{"n_head": 10, "d_mlp": 1792, "bias": "all", "init_std_down": 0.0349, "weight_decay": 0.0, "final_lr_fraction": 0.05, "batch_tokens": [32768, 65536], "train_tokens": 345000000}
Each number is 200 + 30 x the weight over its row's rms, rounded and kept within 0 to 999. Layers, rows and columns count from 0. The size before them is the row's rms in percent of the matrix's.

# o: layer 10 attention output (transposed), 640x448, rms 0.0303, rows 39-63, columns 224-335
# v: layer 10 attention value, 640x448, rms 0.0244, rows 40-63, columns 224-335
# q: layer 10 attention query, 640x448, rms 0.0243, rows 64-70, columns 224-335
# k: layer 10 attention key, 640x448, rms 0.0244, rows 64-69, columns 224-335
o39,082,220,169,162,146,231,248,175,170,198,184,239,221,169,208,194,212,190,245,249,173,247,240,179,150,172,223,262,169,89,189,209,228,184,189,130,189,216,208,183,201,190,158,166,197,205,233,180,160,138,165,213,153,269,146,200,197,195,218,203,196,235,228,252,333,201,181,219,227,207,183,204,236,161,163,190,154,168,263,213,217,206,225,219,183,233,211,182,268,221,169,221,144,227,186,217,202,201,245,172,197,186,210,200,234,145,222,186,132,236,185,218,179
v40,088,142,165,188,150,213,241,232,208,198,221,192,232,163,216,211,222,220,210,165,189,221,129,226,176,190,220,161,200,276,190,172,172,163,195,193,200,158,200,189,197,192,247,170,180,163,217,177,229,164,197,160,213,195,191,212,207,208,172,217,165,162,160,226,214,172,220,219,168,242,201,190,221,265,193,158,241,182,188,151,195,183,246,219,167,223,174,187,188,178,172,225,218,217,180,235,177,236,184,208,188,173,123,218,161,168,264,144,174,248,110,223,173
o40,086,180,256,148,243,210,190,179,175,195,174,235,210,216,237,216,135,217,177,234,180,131,207,230,207,224,197,178,191,169,174,219,185,231,245,214,155,176,186,215,173,185,195,191,159,239,236,224,214,188,154,222,293,169,238,143,220,186,151,241,197,195,193,202,192,235,234,192,271,140,174,217,162,217,250,262,218,174,245,166,188,200,193,169,209,202,200,227,190,225,155,222,181,236,206,203,224,197,238,223,196,245,173,192,206,182,216,253,182,150,180,210,193
v41,088,223,186,216,153,171,197,219,194,235,176,110,235,152,238,199,240,222,159,227,186,241,209,194,172,198,237,227,231,212,243,223,167,239,208,240,162,189,230,211,174,229,218,190,238,210,188,185,157,211,218,153,184,212,139,122,211,177,206,173,159,192,191,160,192,218,181,165,175,135,149,195,236,162,208,240,177,214,211,215,184,249,200,210,176,243,175,246,187,187,195,177,157,268,217,189,216,180,217,229,129,198,217,249,183,192,212,209,241,217,211,204,264
o41,083,215,211,179,208,229,137,162,211,212,228,301,172,240,204,246,219,211,155,134,218,129,191,188,198,189,152,215,201,248,197,174,233,197,170,178,220,221,189,226,189,230,194,168,196,188,211,191,208,187,188,229,200,167,172,247,167,159,183,222,204,252,237,208,237,169,211,237,199,208,225,208,192,250,298,188,171,221,228,178,212,170,201,215,185,195,220,207,209,195,180,229,258,174,209,186,205,187,139,207,197,207,177,167,196,175,201,226,207,192,157,183,221
v42,090,218,200,239,210,188,173,150,237,142,194,216,163,220,190,251,138,149,189,167,183,227,256,193,184,189,185,185,199,202,211,221,178,252,191,193,235,195,220,237,237,157,176,175,201,240,208,190,178,230,158,224,178,232,255,241,194,131,243,255,208,223,208,189,263,247,213,213,235,189,165,201,231,240,222,213,203,140,265,216,234,217,144,222,241,185,238,149,177,245,249,224,210,159,236,187,222,180,231,177,223,223,235,161,260,193,218,155,190,220,212,155,182
o42,082,168,227,193,207,232,204,186,221,209,200,134,216,196,179,166,227,211,237,212,229,189,165,177,189,190,212,216,252,205,249,168,236,215,217,212,194,180,140,160,135,225,279,198,223,189,140,240,241,246,252,202,224,166,185,229,234,241,173,163,164,169,235,187,139,166,171,233,174,197,188,134,179,195,193,210,213,241,141,187,183,237,244,220,159,173,166,196,207,200,233,175,132,242,217,270,201,168,208,157,223,175,215,230,189,293,201,188,195,182,183,228,158
v43,086,177,209,143,206,254,219,218,221,215,226,170,178,199,167,231,198,258,193,226,172,212,201,228,204,208,228,208,193,202,193,181,195,199,210,225,203,150,184,232,190,184,206,203,233,206,194,190,224,120,223,208,211,174,208,153,193,232,219,189,192,153,212,246,168,193,209,183,163,193,165,161,203,220,196,221,204,255,205,190,229,219,180,170,187,182,210,198,172,232,212,192,193,209,203,198,210,162,182,251,160,191,178,219,207,205,213,227,185,181,227,214,251
o43,080,214,184,214,202,176,237,159,184,211,192,229,190,134,239,189,191,155,207,223,235,185,221,210,160,178,205,188,186,210,157,245,196,223,181,211,170,190,248,189,241,201,167,193,194,198,212,216,154,154,175,235,223,189,196,213,204,213,175,219,198,206,252,187,207,173,254,215,210,167,214,251,216,230,195,180,193,147,220,214,212,222,215,196,184,157,201,220,214,215,220,205,179,177,207,188,243,226,183,183,221,219,214,153,212,192,217,170,188,193,250,195,187
v44,080,157,245,166,215,182,183,240,153,199,225,212,240,176,173,162,156,211,202,220,198,211,203,278,172,179,186,217,192,220,163,309,190,207,215,193,204,215,192,245,223,188,267,223,179,193,207,152,219,203,179,164,231,207,205,181,233,183,217,209,216,190,211,197,212,194,188,188,158,262,215,198,216,206,258,178,182,220,205,286,225,165,154,203,142,255,186,170,211,167,212,179,203,211,167,191,205,122,187,244,170,227,222,193,235,207,154,199,186,184,245,279,220
o44,082,210,186,197,185,203,154,173,195,206,186,218,152,176,199,185,244,191,219,168,174,251,187,196,195,164,217,217,265,140,187,126,178,231,232,205,210,223,185,193,156,193,251,212,225,187,214,211,150,184,259,216,218,224,224,224,179,181,213,218,194,219,197,178,189,180,208,228,211,166,187,189,198,214,108,183,252,156,243,156,221,242,190,221,206,183,148,217,226,176,223,228,237,209,200,204,214,203,185,190,218,215,214,223,257,186,146,245,145,245,189,161,178
v45,090,207,175,156,198,205,223,213,147,119,170,180,230,250,241,203,211,230,256,191,219,199,186,224,177,187,194,215,193,244,184,180,109,185,198,186,243,251,191,207,211,204,189,248,163,179,218,178,198,183,192,174,203,270,212,207,193,192,187,179,166,170,165,224,208,199,199,200,182,215,202,156,180,267,217,276,210,183,174,221,182,196,167,266,230,200,187,176,206,244,169,192,198,156,191,201,209,209,208,238,176,206,150,186,192,270,277,249,189,153,224,194,193
o45,083,216,201,178,213,221,172,156,211,188,184,254,192,181,195,192,193,195,194,220,142,189,199,178,247,208,126,201,205,186,224,195,246,175,205,235,169,187,175,131,207,139,252,103,173,219,215,180,206,191,188,180,249,171,187,158,184,207,131,208,164,213,205,244,254,210,238,213,242,147,171,223,196,210,207,190,227,168,244,135,188,212,253,141,224,181,169,218,186,223,211,211,196,219,172,219,241,154,200,167,195,152,158,184,190,160,169,241,181,194,138,166,149
v46,090,232,242,202,169,199,183,183,224,151,196,169,210,160,173,237,202,132,210,217,204,156,230,188,188,171,221,248,189,191,195,229,185,210,197,233,239,202,271,233,207,184,167,213,248,245,199,264,237,205,181,164,208,207,191,154,159,243,211,201,191,233,166,162,175,207,183,180,212,241,211,202,182,167,199,180,174,182,179,196,213,192,162,177,170,204,208,213,196,202,225,185,170,245,200,188,189,203,179,147,225,219,214,157,223,244,168,197,218,217,262,186,252
o46,084,185,215,237,256,199,230,206,212,201,267,198,187,241,188,241,201,180,223,185,197,263,198,231,215,228,206,215,240,185,242,176,207,224,158,228,175,224,158,185,158,209,245,167,240,190,160,149,239,203,247,193,174,198,251,214,210,181,209,202,263,182,186,233,174,224,220,179,175,174,188,202,228,214,201,186,241,209,171,213,187,210,192,287,142,127,196,192,169,217,239,218,212,188,230,209,220,212,231,217,251,173,229,192,194,209,179,179,180,204,206,228,215
v47,086,205,225,215,205,172,259,230,164,184,217,246,184,239,175,225,183,237,213,282,194,223,172,171,141,206,169,241,170,176,184,242,163,232,211,164,172,186,220,252,207,194,215,153,212,219,135,236,209,200,157,146,210,215,193,177,248,244,196,180,226,191,177,252,155,194,206,161,227,176,219,202,169,154,194,239,164,160,169,207,150,191,179,203,208,187,188,178,181,193,187,179,193,192,205,198,171,195,213,202,177,226,193,154,228,199,151,233,197,168,204,222,189
o47,079,214,178,235,166,216,147,216,191,213,238,135,226,125,204,235,197,196,145,197,190,220,231,223,220,242,206,210,249,188,221,175,190,150,209,238,232,188,183,195,212,165,192,194,200,202,230,216,186,258,182,240,220,223,225,200,168,164,207,209,180,232,204,210,175,173,225,211,186,183,227,202,191,247,156,215,237,165,212,228,208,166,212,249,195,214,208,173,189,215,199,202,173,209,205,227,195,169,254,183,223,178,192,228,209,204,220,150,187,205,186,238,183
v48,091,178,136,153,187,192,178,203,252,213,231,192,223,187,213,213,174,177,227,206,271,237,186,219,165,195,234,246,215,242,200,186,233,148,106,215,203,231,164,255,207,186,191,180,195,193,232,193,195,156,155,187,226,209,169,191,212,218,213,213,255,200,211,196,236,196,197,190,179,247,220,195,253,219,150,220,191,186,175,201,242,206,218,171,240,241,190,286,219,197,207,194,202,279,186,155,183,218,209,163,212,200,175,223,184,198,207,148,196,202,166,189,236
o48,087,206,224,257,193,211,187,169,124,180,219,178,211,222,151,209,190,222,161,254,169,197,245,231,202,219,176,230,214,137,194,163,189,204,262,236,234,193,227,152,238,169,213,201,148,212,179,213,202,257,219,189,169,188,259,227,183,145,193,221,151,217,186,153,215,229,225,238,186,156,185,240,148,205,239,165,166,165,242,210,146,176,217,184,186,160,156,184,166,247,139,228,185,218,234,204,226,177,209,263,208,198,166,191,203,272,188,229,211,224,205,223,155
v49,079,129,190,210,165,206,204,128,147,219,231,167,149,227,236,224,153,141,239,126,212,241,166,212,222,190,170,237,200,155,163,188,196,192,141,202,236,225,127,207,183,215,179,130,181,177,215,171,197,181,171,215,204,204,168,187,157,242,188,161,181,143,192,217,202,168,183,175,200,214,191,228,189,241,235,246,177,170,149,214,184,187,175,149,213,211,226,219,207,213,209,179,174,164,222,198,236,171,218,230,189,238,262,194,213,208,187,207,268,266,199,219,210
o49,078,231,216,216,201,234,238,247,195,200,226,137,203,182,206,184,223,204,235,269,247,194,232,196,223,245,199,172,178,196,251,205,178,224,235,131,129,203,237,215,185,173,156,265,210,200,183,269,231,203,215,185,272,191,256,218,166,180,186,179,218,183,201,160,231,207,205,199,189,229,157,185,161,187,177,190,225,177,185,251,213,185,190,235,194,236,170,243,175,219,181,213,202,214,179,261,169,206,185,207,183,160,190,207,207,215,138,165,198,196,211,199,183
v50,079,272,189,202,150,225,208,205,137,210,192,169,190,180,232,198,180,191,222,229,180,226,184,223,203,196,190,218,212,189,231,198,185,187,212,199,180,251,228,224,159,162,192,221,212,176,213,146,138,242,153,165,210,243,222,220,205,217,202,234,185,218,177,195,249,203,213,179,241,209,254,159,233,224,167,255,166,202,253,191,196,217,187,182,216,239,218,192,202,191,140,198,158,186,202,244,201,176,171,229,228,239,203,196,229,217,193,237,203,213,183,174,159
o50,069,217,199,186,205,213,186,206,209,163,260,226,141,252,198,218,233,251,242,196,207,201,201,167,182,186,173,221,183,203,173,185,261,167,194,173,204,202,166,159,193,216,227,156,159,247,162,238,263,204,197,183,208,210,247,192,211,168,181,208,183,209,198,262,199,210,198,228,188,170,175,262,196,225,159,183,230,161,193,202,235,196,216,172,206,166,135,237,199,216,198,234,239,235,185,179,204,202,194,177,177,224,145,237,158,210,172,186,186,190,171,204,137
v51,086,218,173,212,190,201,184,234,230,174,202,283,213,224,197,212,184,209,201,209,207,181,183,216,242,226,198,250,174,196,149,201,168,203,194,190,166,196,201,183,146,198,236,211,194,172,207,236,226,176,208,187,168,232,234,223,251,237,166,218,219,191,246,213,189,224,179,203,229,199,179,242,225,160,139,219,238,212,209,210,192,219,227,199,173,185,185,148,209,172,202,160,187,219,287,201,234,229,180,200,189,172,182,250,204,252,214,220,159,186,142,204,184
o51,082,165,209,176,235,212,166,150,185,172,242,158,231,137,202,217,151,181,181,201,226,208,195,196,151,169,152,159,225,188,185,150,183,197,189,197,215,160,206,144,207,190,195,195,159,172,214,221,148,262,223,174,225,190,219,161,160,172,214,187,202,212,191,220,203,188,207,234,230,208,242,184,146,181,215,210,223,195,217,179,209,163,182,196,228,153,202,188,178,241,223,234,140,221,195,213,188,220,245,170,229,152,238,189,145,150,223,257,215,156,238,166,166
v52,088,246,170,188,210,223,203,238,203,228,155,297,232,164,183,223,187,241,153,253,210,184,172,196,181,291,235,188,166,196,173,153,195,227,179,230,183,231,203,207,224,205,276,205,263,138,183,190,178,219,251,226,228,212,231,219,225,267,229,154,173,199,229,173,208,207,184,142,203,219,190,173,200,249,126,147,164,204,169,222,237,170,181,176,192,186,159,204,233,173,176,202,231,233,133,204,200,195,273,204,227,155,190,234,212,212,214,177,220,212,192,197,195
o52,080,152,169,220,168,177,189,162,232,201,193,141,148,211,186,206,223,198,220,143,196,195,158,210,173,150,223,154,210,186,233,174,143,257,209,193,185,153,192,233,224,237,156,213,185,221,263,203,164,176,162,209,182,221,146,181,177,186,182,219,244,150,185,185,180,158,168,220,208,185,143,190,254,174,145,245,197,216,275,186,207,212,206,244,201,233,191,222,176,242,167,235,196,225,241,177,223,227,223,198,190,235,160,216,202,218,237,240,265,195,223,277,186
v53,080,242,183,212,193,200,205,215,223,143,234,248,218,239,200,197,211,195,219,194,184,228,191,227,230,196,212,151,202,242,190,231,158,140,241,207,183,195,165,156,230,171,225,199,249,233,207,183,188,204,177,203,222,225,190,251,208,202,222,185,185,164,151,230,213,192,245,219,239,148,217,193,159,166,180,215,205,226,222,176,223,208,157,168,196,223,211,230,171,133,260,198,254,179,125,230,176,193,228,269,253,254,226,212,214,164,181,194,212,217,206,204,195
o53,079,194,209,193,195,178,218,164,239,203,217,146,190,199,213,127,202,199,226,164,230,222,227,154,144,180,250,208,133,191,178,238,183,229,143,210,166,182,157,197,227,237,188,219,167,163,153,224,247,187,189,185,237,179,214,175,207,229,213,208,161,227,213,181,184,204,160,193,158,214,191,224,223,215,154,167,234,215,176,203,176,207,260,199,212,173,169,182,216,229,179,220,182,255,178,177,246,222,161,218,132,178,226,194,237,198,192,210,151,204,207,263,192
v54,083,188,218,176,219,194,139,172,205,235,223,151,172,199,188,169,214,185,160,199,229,184,148,155,215,214,197,207,274,206,200,170,188,291,203,216,199,219,187,151,234,173,153,140,191,208,170,150,148,149,171,214,210,245,144,183,249,185,207,212,183,207,231,191,178,196,238,170,161,225,211,184,211,242,220,228,141,166,221,180,193,257,221,194,229,193,184,192,207,261,178,250,213,159,192,191,210,236,271,263,216,204,214,175,146,199,168,230,227,210,195,190,214
o54,077,199,211,168,140,242,229,171,162,240,221,246,189,186,184,264,179,196,221,227,143,254,178,223,227,218,218,239,157,183,230,226,209,155,221,187,185,208,243,200,277,132,188,200,234,228,194,168,179,230,214,183,152,135,202,175,196,197,210,183,230,167,223,199,220,196,198,202,199,177,165,276,194,201,192,212,185,225,195,232,194,209,207,198,231,249,221,177,197,178,185,146,186,225,251,178,169,162,215,176,186,178,146,205,172,257,197,202,166,171,214,192,198
v55,090,181,205,168,172,208,131,174,180,254,148,220,203,178,254,193,218,234,192,224,197,211,214,207,177,217,245,246,221,229,204,188,140,166,177,193,213,186,183,246,179,197,200,265,230,193,192,192,190,189,196,155,151,245,192,226,171,218,204,173,188,165,199,236,249,209,227,183,112,154,189,267,212,240,253,220,216,220,261,210,194,237,203,246,232,206,235,166,237,182,228,194,216,197,173,187,217,240,244,215,206,169,152,207,186,192,216,202,219,194,214,237,171
o55,083,209,213,234,212,211,233,192,214,155,190,196,223,231,204,173,236,178,134,157,212,237,173,172,198,192,185,173,193,200,189,173,279,175,228,246,174,198,191,165,249,227,194,174,204,226,227,211,242,164,189,216,152,207,192,218,172,192,145,223,194,287,190,178,208,201,190,174,237,165,175,192,205,251,216,216,174,213,158,182,203,178,176,161,234,160,164,220,176,266,211,194,235,190,166,199,223,186,171,210,152,246,238,197,151,212,206,177,202,238,186,208,202
v56,091,238,221,194,187,204,192,197,236,220,186,110,177,205,184,170,254,209,215,161,168,217,218,170,173,270,230,204,189,197,200,150,188,218,153,226,226,188,163,225,224,209,184,243,233,221,200,187,227,220,177,172,197,170,205,183,168,160,205,205,252,174,153,198,177,181,183,229,261,201,206,206,201,192,140,219,207,186,221,181,183,229,183,231,232,234,185,246,226,252,225,181,175,213,154,173,220,183,201,173,248,197,189,181,210,196,180,153,185,248,190,122,251
o56,087,176,209,215,194,190,229,214,170,189,190,180,211,244,212,210,197,179,229,207,227,204,202,179,183,188,203,238,164,223,200,178,247,206,198,197,210,254,220,249,201,232,192,247,245,198,193,201,170,222,211,137,160,187,199,256,239,195,236,201,202,163,233,181,267,199,144,169,162,182,202,217,178,198,206,194,148,232,218,233,211,121,251,164,193,179,225,166,187,181,189,229,257,223,161,193,203,230,193,225,159,162,196,170,204,234,192,227,259,211,203,245,117
v57,089,224,214,213,148,184,161,207,145,214,166,175,204,167,217,178,216,163,225,224,251,209,198,244,188,174,214,197,229,199,224,175,192,188,195,232,183,227,201,189,229,238,203,264,176,222,229,200,195,217,232,211,187,224,200,160,170,143,217,165,205,185,138,211,222,182,180,129,212,146,169,170,218,216,160,209,190,223,190,206,200,224,172,168,162,182,202,174,178,214,193,173,156,226,209,199,208,237,231,227,235,223,235,221,237,255,245,225,205,185,211,221,192
o57,086,216,194,226,158,214,262,189,207,151,198,208,144,297,209,186,171,178,229,182,131,248,203,125,230,196,185,205,207,164,161,205,247,208,201,137,217,208,183,199,263,181,183,191,210,160,258,165,192,190,206,186,184,190,178,185,235,190,177,208,200,202,228,160,226,170,143,248,207,226,210,218,179,199,221,195,177,239,222,165,166,199,230,244,224,152,242,189,239,210,216,251,261,228,206,158,241,159,184,204,212,146,170,227,193,184,204,222,170,226,208,190,193
v58,091,182,243,191,197,177,182,113,216,258,222,131,157,163,217,180,199,200,166,265,178,209,213,183,207,209,167,262,192,181,230,208,244,165,175,153,181,222,191,201,205,196,99,128,197,232,178,205,151,176,222,145,119,194,191,175,209,175,254,144,219,209,206,194,209,234,152,210,181,165,244,243,245,182,226,211,222,158,179,184,174,216,223,245,197,154,157,186,186,215,202,196,181,187,195,218,232,153,215,163,163,218,217,223,165,211,184,229,234,220,211,273,212
o58,082,195,170,182,232,222,197,219,191,225,162,203,218,221,170,196,197,156,208,172,223,144,176,185,265,184,227,236,211,238,194,152,199,235,220,207,203,207,239,227,199,190,193,260,206,209,195,185,205,218,212,176,226,193,215,261,253,209,222,171,177,233,206,227,198,160,160,194,191,195,192,205,210,189,197,203,181,188,187,270,230,222,202,180,227,249,195,197,168,198,239,172,224,166,254,235,227,239,202,190,174,205,229,206,191,236,170,170,205,167,213,178,149
v59,087,213,175,199,221,175,208,239,152,181,228,214,219,163,264,203,210,167,159,215,201,202,208,240,201,190,201,161,238,175,216,189,190,245,228,167,225,193,198,200,142,214,219,174,200,216,191,201,196,234,197,185,173,259,226,210,227,175,232,208,125,200,238,207,234,186,171,166,177,230,193,226,162,195,210,191,174,209,163,298,264,275,191,194,189,200,167,179,213,198,179,220,222,190,237,247,157,235,217,202,142,215,224,201,188,205,201,277,200,168,225,209,265
o59,080,205,200,222,154,227,137,181,210,240,172,246,193,182,155,216,209,212,176,212,205,210,238,212,186,178,154,267,173,188,193,229,162,212,217,208,190,208,213,181,223,213,207,214,210,152,238,216,190,235,209,237,187,234,171,168,176,212,196,231,176,229,211,226,206,224,251,194,177,236,217,147,198,201,189,176,255,157,195,159,195,209,217,227,201,189,255,217,192,231,226,185,106,186,166,204,252,155,179,184,185,233,146,238,205,161,205,197,209,207,179,184,115
v60,091,205,210,235,158,249,247,160,229,206,198,180,291,171,207,194,205,198,230,213,210,152,215,202,173,245,216,169,212,213,186,177,230,124,201,252,217,126,215,174,216,187,189,128,221,224,162,211,227,205,190,160,188,219,187,195,189,163,185,233,207,211,213,207,227,225,216,192,262,192,195,185,219,199,218,142,227,219,210,169,173,204,294,208,195,213,218,187,235,138,200,243,155,171,244,182,210,236,239,198,213,192,206,249,193,278,217,232,169,204,249,240,184
o60,087,152,221,252,265,217,223,209,170,216,178,207,197,184,198,214,208,164,231,229,257,189,224,222,235,174,168,210,246,236,236,200,148,211,266,175,200,235,161,261,147,178,202,186,143,252,167,194,191,222,201,204,215,159,250,173,199,185,223,206,176,195,202,224,110,204,204,258,187,203,213,240,220,165,211,244,144,193,170,169,191,163,190,230,189,184,264,176,175,168,185,229,263,212,202,262,201,211,205,201,234,186,201,205,224,155,175,245,279,227,168,175,225
v61,089,198,216,230,214,189,173,174,201,233,187,189,197,236,187,259,190,188,217,200,185,247,207,222,196,209,249,264,269,145,198,242,198,201,199,182,190,263,178,200,205,200,205,204,245,205,197,181,270,213,208,243,150,216,214,227,195,192,177,158,209,204,211,200,222,209,230,167,239,229,175,201,193,198,197,248,187,179,161,217,219,158,165,156,180,193,203,232,220,129,152,176,172,217,173,215,228,157,233,253,171,243,230,236,238,178,157,213,212,219,190,163,155
o61,083,207,219,229,145,214,204,245,224,216,222,150,279,220,176,197,201,200,233,214,234,199,251,207,183,185,208,182,176,194,198,174,193,187,183,237,178,203,188,230,178,165,187,199,175,166,196,155,221,183,273,179,246,187,221,247,153,181,261,178,234,215,127,180,183,201,231,230,203,207,163,184,197,235,196,174,184,213,223,223,153,227,179,252,194,130,188,228,236,248,159,190,159,193,245,174,198,182,148,179,196,172,203,220,167,252,196,220,244,207,224,209,186
v62,088,228,244,173,167,160,250,197,203,209,194,201,226,196,191,194,234,192,218,178,174,153,206,210,155,188,181,245,200,250,201,265,207,227,203,234,199,244,239,227,165,235,227,213,191,177,198,219,191,169,222,144,255,166,204,172,233,229,180,213,150,251,200,197,188,200,191,169,151,185,206,228,156,213,212,301,182,204,223,209,200,184,185,191,222,284,180,230,168,184,242,192,168,249,217,197,194,221,193,188,135,233,162,194,213,216,216,188,209,245,143,213,201
o62,082,272,222,195,203,222,192,210,209,182,205,237,200,215,167,214,186,258,212,213,216,218,210,211,203,159,160,188,208,150,221,132,215,177,236,179,192,226,193,199,229,171,233,210,194,194,138,242,232,212,187,179,218,201,178,190,144,174,277,217,225,225,239,209,203,233,217,247,203,196,178,214,215,204,210,163,216,182,209,180,187,194,167,162,195,171,206,191,226,240,180,238,209,157,179,214,199,170,218,262,210,209,191,237,190,189,158,175,202,173,138,214,202
v63,080,250,178,222,186,211,206,166,190,131,208,194,179,182,217,213,200,138,198,166,234,159,256,201,206,235,171,156,172,162,124,236,232,215,198,239,195,227,218,137,146,169,201,194,213,141,153,217,159,153,202,205,185,197,178,172,230,184,221,245,188,205,203,194,157,195,178,169,218,231,198,188,208,225,248,208,184,200,182,184,205,246,240,218,167,180,165,175,176,150,219,172,189,211,219,207,188,214,263,206,195,279,164,177,211,212,190,221,216,245,186,191,197
o63,077,205,198,222,230,167,162,216,239,240,248,284,221,219,171,242,227,198,259,214,217,248,200,200,204,181,231,140,154,194,238,217,232,195,193,206,240,206,197,221,232,183,230,207,198,213,228,224,248,247,225,212,196,185,183,232,211,190,249,195,222,186,200,200,198,252,242,256,165,160,183,187,171,216,170,165,237,216,164,214,262,175,228,176,195,210,198,220,189,163,216,209,177,201,220,174,261,180,186,197,212,152,182,231,181,217,225,197,236,153,191,199,243
q64,087,217,181,190,147,247,203,191,181,216,200,192,206,156,167,204,209,137,205,178,230,247,128,223,213,162,167,203,232,186,198,149,237,210,179,168,226,225,235,196,183,219,208,279,171,203,174,214,208,187,234,232,197,174,207,167,203,209,237,200,229,183,216,159,202,162,171,197,182,214,153,211,194,173,241,173,230,198,219,183,243,220,149,214,247,162,194,190,158,200,216,189,259,244,140,194,174,177,208,208,201,243,190,185,175,229,237,236,160,214,197,225,218
k64,088,231,182,213,204,236,150,219,205,180,197,258,167,196,120,158,223,199,198,215,226,196,210,204,226,176,208,287,227,203,173,179,232,210,193,198,223,204,245,168,230,226,195,178,153,238,191,205,211,197,218,195,175,222,228,192,196,166,153,197,176,220,193,234,199,239,181,193,191,174,241,179,204,228,225,153,134,247,200,219,183,180,200,168,253,148,216,213,184,201,190,187,192,166,178,207,172,139,264,198,225,195,237,165,197,225,219,230,226,247,216,199,180
q65,092,185,177,215,173,183,197,227,188,217,211,206,178,137,176,191,221,211,156,229,245,183,208,230,248,241,241,193,214,196,170,205,152,179,207,199,222,124,170,168,231,211,245,210,185,186,254,190,270,240,220,217,186,191,165,188,184,222,198,168,215,214,185,211,184,272,221,199,198,208,274,162,235,137,227,274,205,187,194,177,225,214,183,175,157,211,152,193,172,211,180,213,229,223,192,169,228,187,185,255,226,174,213,212,192,150,197,168,174,205,199,150,199
k65,091,192,158,212,180,212,221,133,197,202,181,122,206,183,202,199,223,186,236,196,204,162,180,199,210,130,181,199,243,173,181,188,204,215,231,115,209,211,209,222,205,197,168,213,211,241,205,211,288,217,247,208,198,196,188,220,177,125,197,207,215,174,194,159,222,246,188,266,204,144,218,200,201,195,208,200,234,159,200,222,233,155,246,167,223,190,209,159,204,198,204,170,203,210,256,156,252,186,250,175,185,148,189,201,188,134,209,216,224,196,202,212,199
q66,088,211,182,260,178,201,200,208,209,118,164,271,194,243,183,214,196,195,146,213,181,182,225,241,214,205,240,215,221,214,209,182,179,195,177,233,198,194,184,200,219,199,186,205,199,201,204,138,210,198,225,241,197,178,217,268,236,160,210,187,238,229,216,154,226,206,224,218,195,195,159,214,227,184,232,177,219,203,220,191,218,167,190,209,231,190,187,203,204,140,248,221,206,192,188,223,182,206,232,225,216,204,196,186,198,152,193,242,218,156,196,193,219
k66,093,212,251,243,240,193,216,204,167,220,191,226,181,196,233,113,213,176,142,259,205,236,213,186,189,176,195,257,178,242,175,184,214,192,190,169,228,152,162,197,182,210,226,190,224,220,200,211,220,194,215,225,151,176,211,205,240,181,223,206,114,185,263,171,161,170,262,168,141,177,198,196,158,177,164,154,235,220,173,178,194,201,151,173,178,166,246,190,226,169,165,215,106,171,298,197,258,217,233,196,221,240,212,210,206,241,216,217,215,181,238,241,169
q67,092,214,214,213,201,173,258,161,229,251,156,194,214,176,190,240,218,247,228,221,198,234,184,170,218,199,186,217,184,184,174,231,224,213,189,235,245,160,143,237,159,179,177,246,242,169,193,159,212,178,204,138,214,157,185,218,221,193,234,194,198,207,211,247,210,158,228,230,162,232,217,233,182,133,237,245,183,144,225,233,199,215,199,197,206,220,206,184,199,155,187,249,162,198,205,221,226,239,248,211,187,157,203,212,248,209,166,221,194,149,222,158,216
k67,090,218,249,216,172,172,186,141,197,268,231,241,198,256,183,122,188,234,203,153,134,228,189,213,159,178,209,185,188,239,170,175,157,207,228,182,246,177,166,222,193,202,216,205,204,247,243,181,239,205,194,194,223,219,194,258,221,157,260,147,195,184,130,243,164,162,184,217,194,203,188,218,181,228,188,156,202,143,245,191,210,209,192,209,146,199,181,218,201,217,216,222,181,138,219,215,236,168,218,227,154,198,174,203,219,170,268,205,162,167,258,204,192
q68,084,194,224,170,215,195,203,197,203,227,207,189,196,228,156,216,211,232,180,165,220,196,199,232,191,236,204,164,144,181,246,231,280,263,178,156,205,188,216,138,187,244,216,208,217,178,254,187,215,209,192,200,219,164,190,217,216,227,214,234,167,205,220,159,199,186,198,216,155,153,256,226,226,153,189,144,175,259,193,177,237,205,188,218,195,225,152,270,196,240,190,183,200,149,220,208,229,207,203,232,217,188,199,198,158,217,187,157,213,169,191,173,149
k68,085,179,126,259,194,184,190,173,198,261,200,186,218,157,187,213,183,158,223,209,190,235,179,216,208,183,158,171,188,170,193,200,190,223,185,221,203,232,169,205,236,230,203,266,236,168,211,163,224,210,244,161,201,176,221,202,232,203,221,186,218,193,163,155,182,208,168,170,204,199,181,195,249,120,156,208,202,216,182,213,231,207,169,251,174,224,265,185,161,207,185,226,208,173,217,188,218,201,186,151,186,201,242,225,210,184,198,182,157,170,208,154,260
q69,090,256,140,131,158,210,249,182,135,157,205,178,184,246,226,263,224,273,197,212,199,172,140,190,194,221,163,179,234,140,270,213,185,201,206,216,208,251,240,203,187,246,212,194,216,223,193,200,206,204,216,277,177,205,187,204,224,234,237,217,218,230,228,186,192,186,197,230,233,144,213,197,174,144,208,176,232,230,177,194,222,178,191,199,228,202,182,203,187,211,262,223,207,205,255,213,228,211,220,225,203,221,156,219,155,172,210,224,216,200,216,178,192
k69,087,190,286,201,176,203,169,193,173,174,188,188,235,186,222,200,196,165,195,259,153,186,161,213,154,189,236,124,168,196,186,225,199,153,208,202,209,141,157,236,192,183,197,212,227,237,236,174,232,186,264,216,212,181,182,154,197,186,185,196,174,207,176,241,229,230,222,204,200,203,254,245,149,132,216,204,248,152,190,163,197,220,172,187,176,192,200,216,167,190,192,225,180,218,156,260,181,181,186,181,179,182,169,215,229,205,163,211,211,140,208,174,207
q70,092,236,178,185,171,170,126,221,157,220,182,203,194,139,193,203,204,200,203,249,176,190,185,201,212,229,222,184,203,164,174,211,111,188,220,173,173,218,217,197,264,234,216,184,208,205,180,236,233,193,164,195,186,233,171,215,215,208,155,176,201,176,207,199,194,223,177,202,257,131,225,162,222,224,191,185,253,194,217,169,210,195,216,193,171,215,202,199,207,218,180,175,191,194,177,191,221,155,198,219,181,212,211,220,252,157,184,149,192,205,241,178,146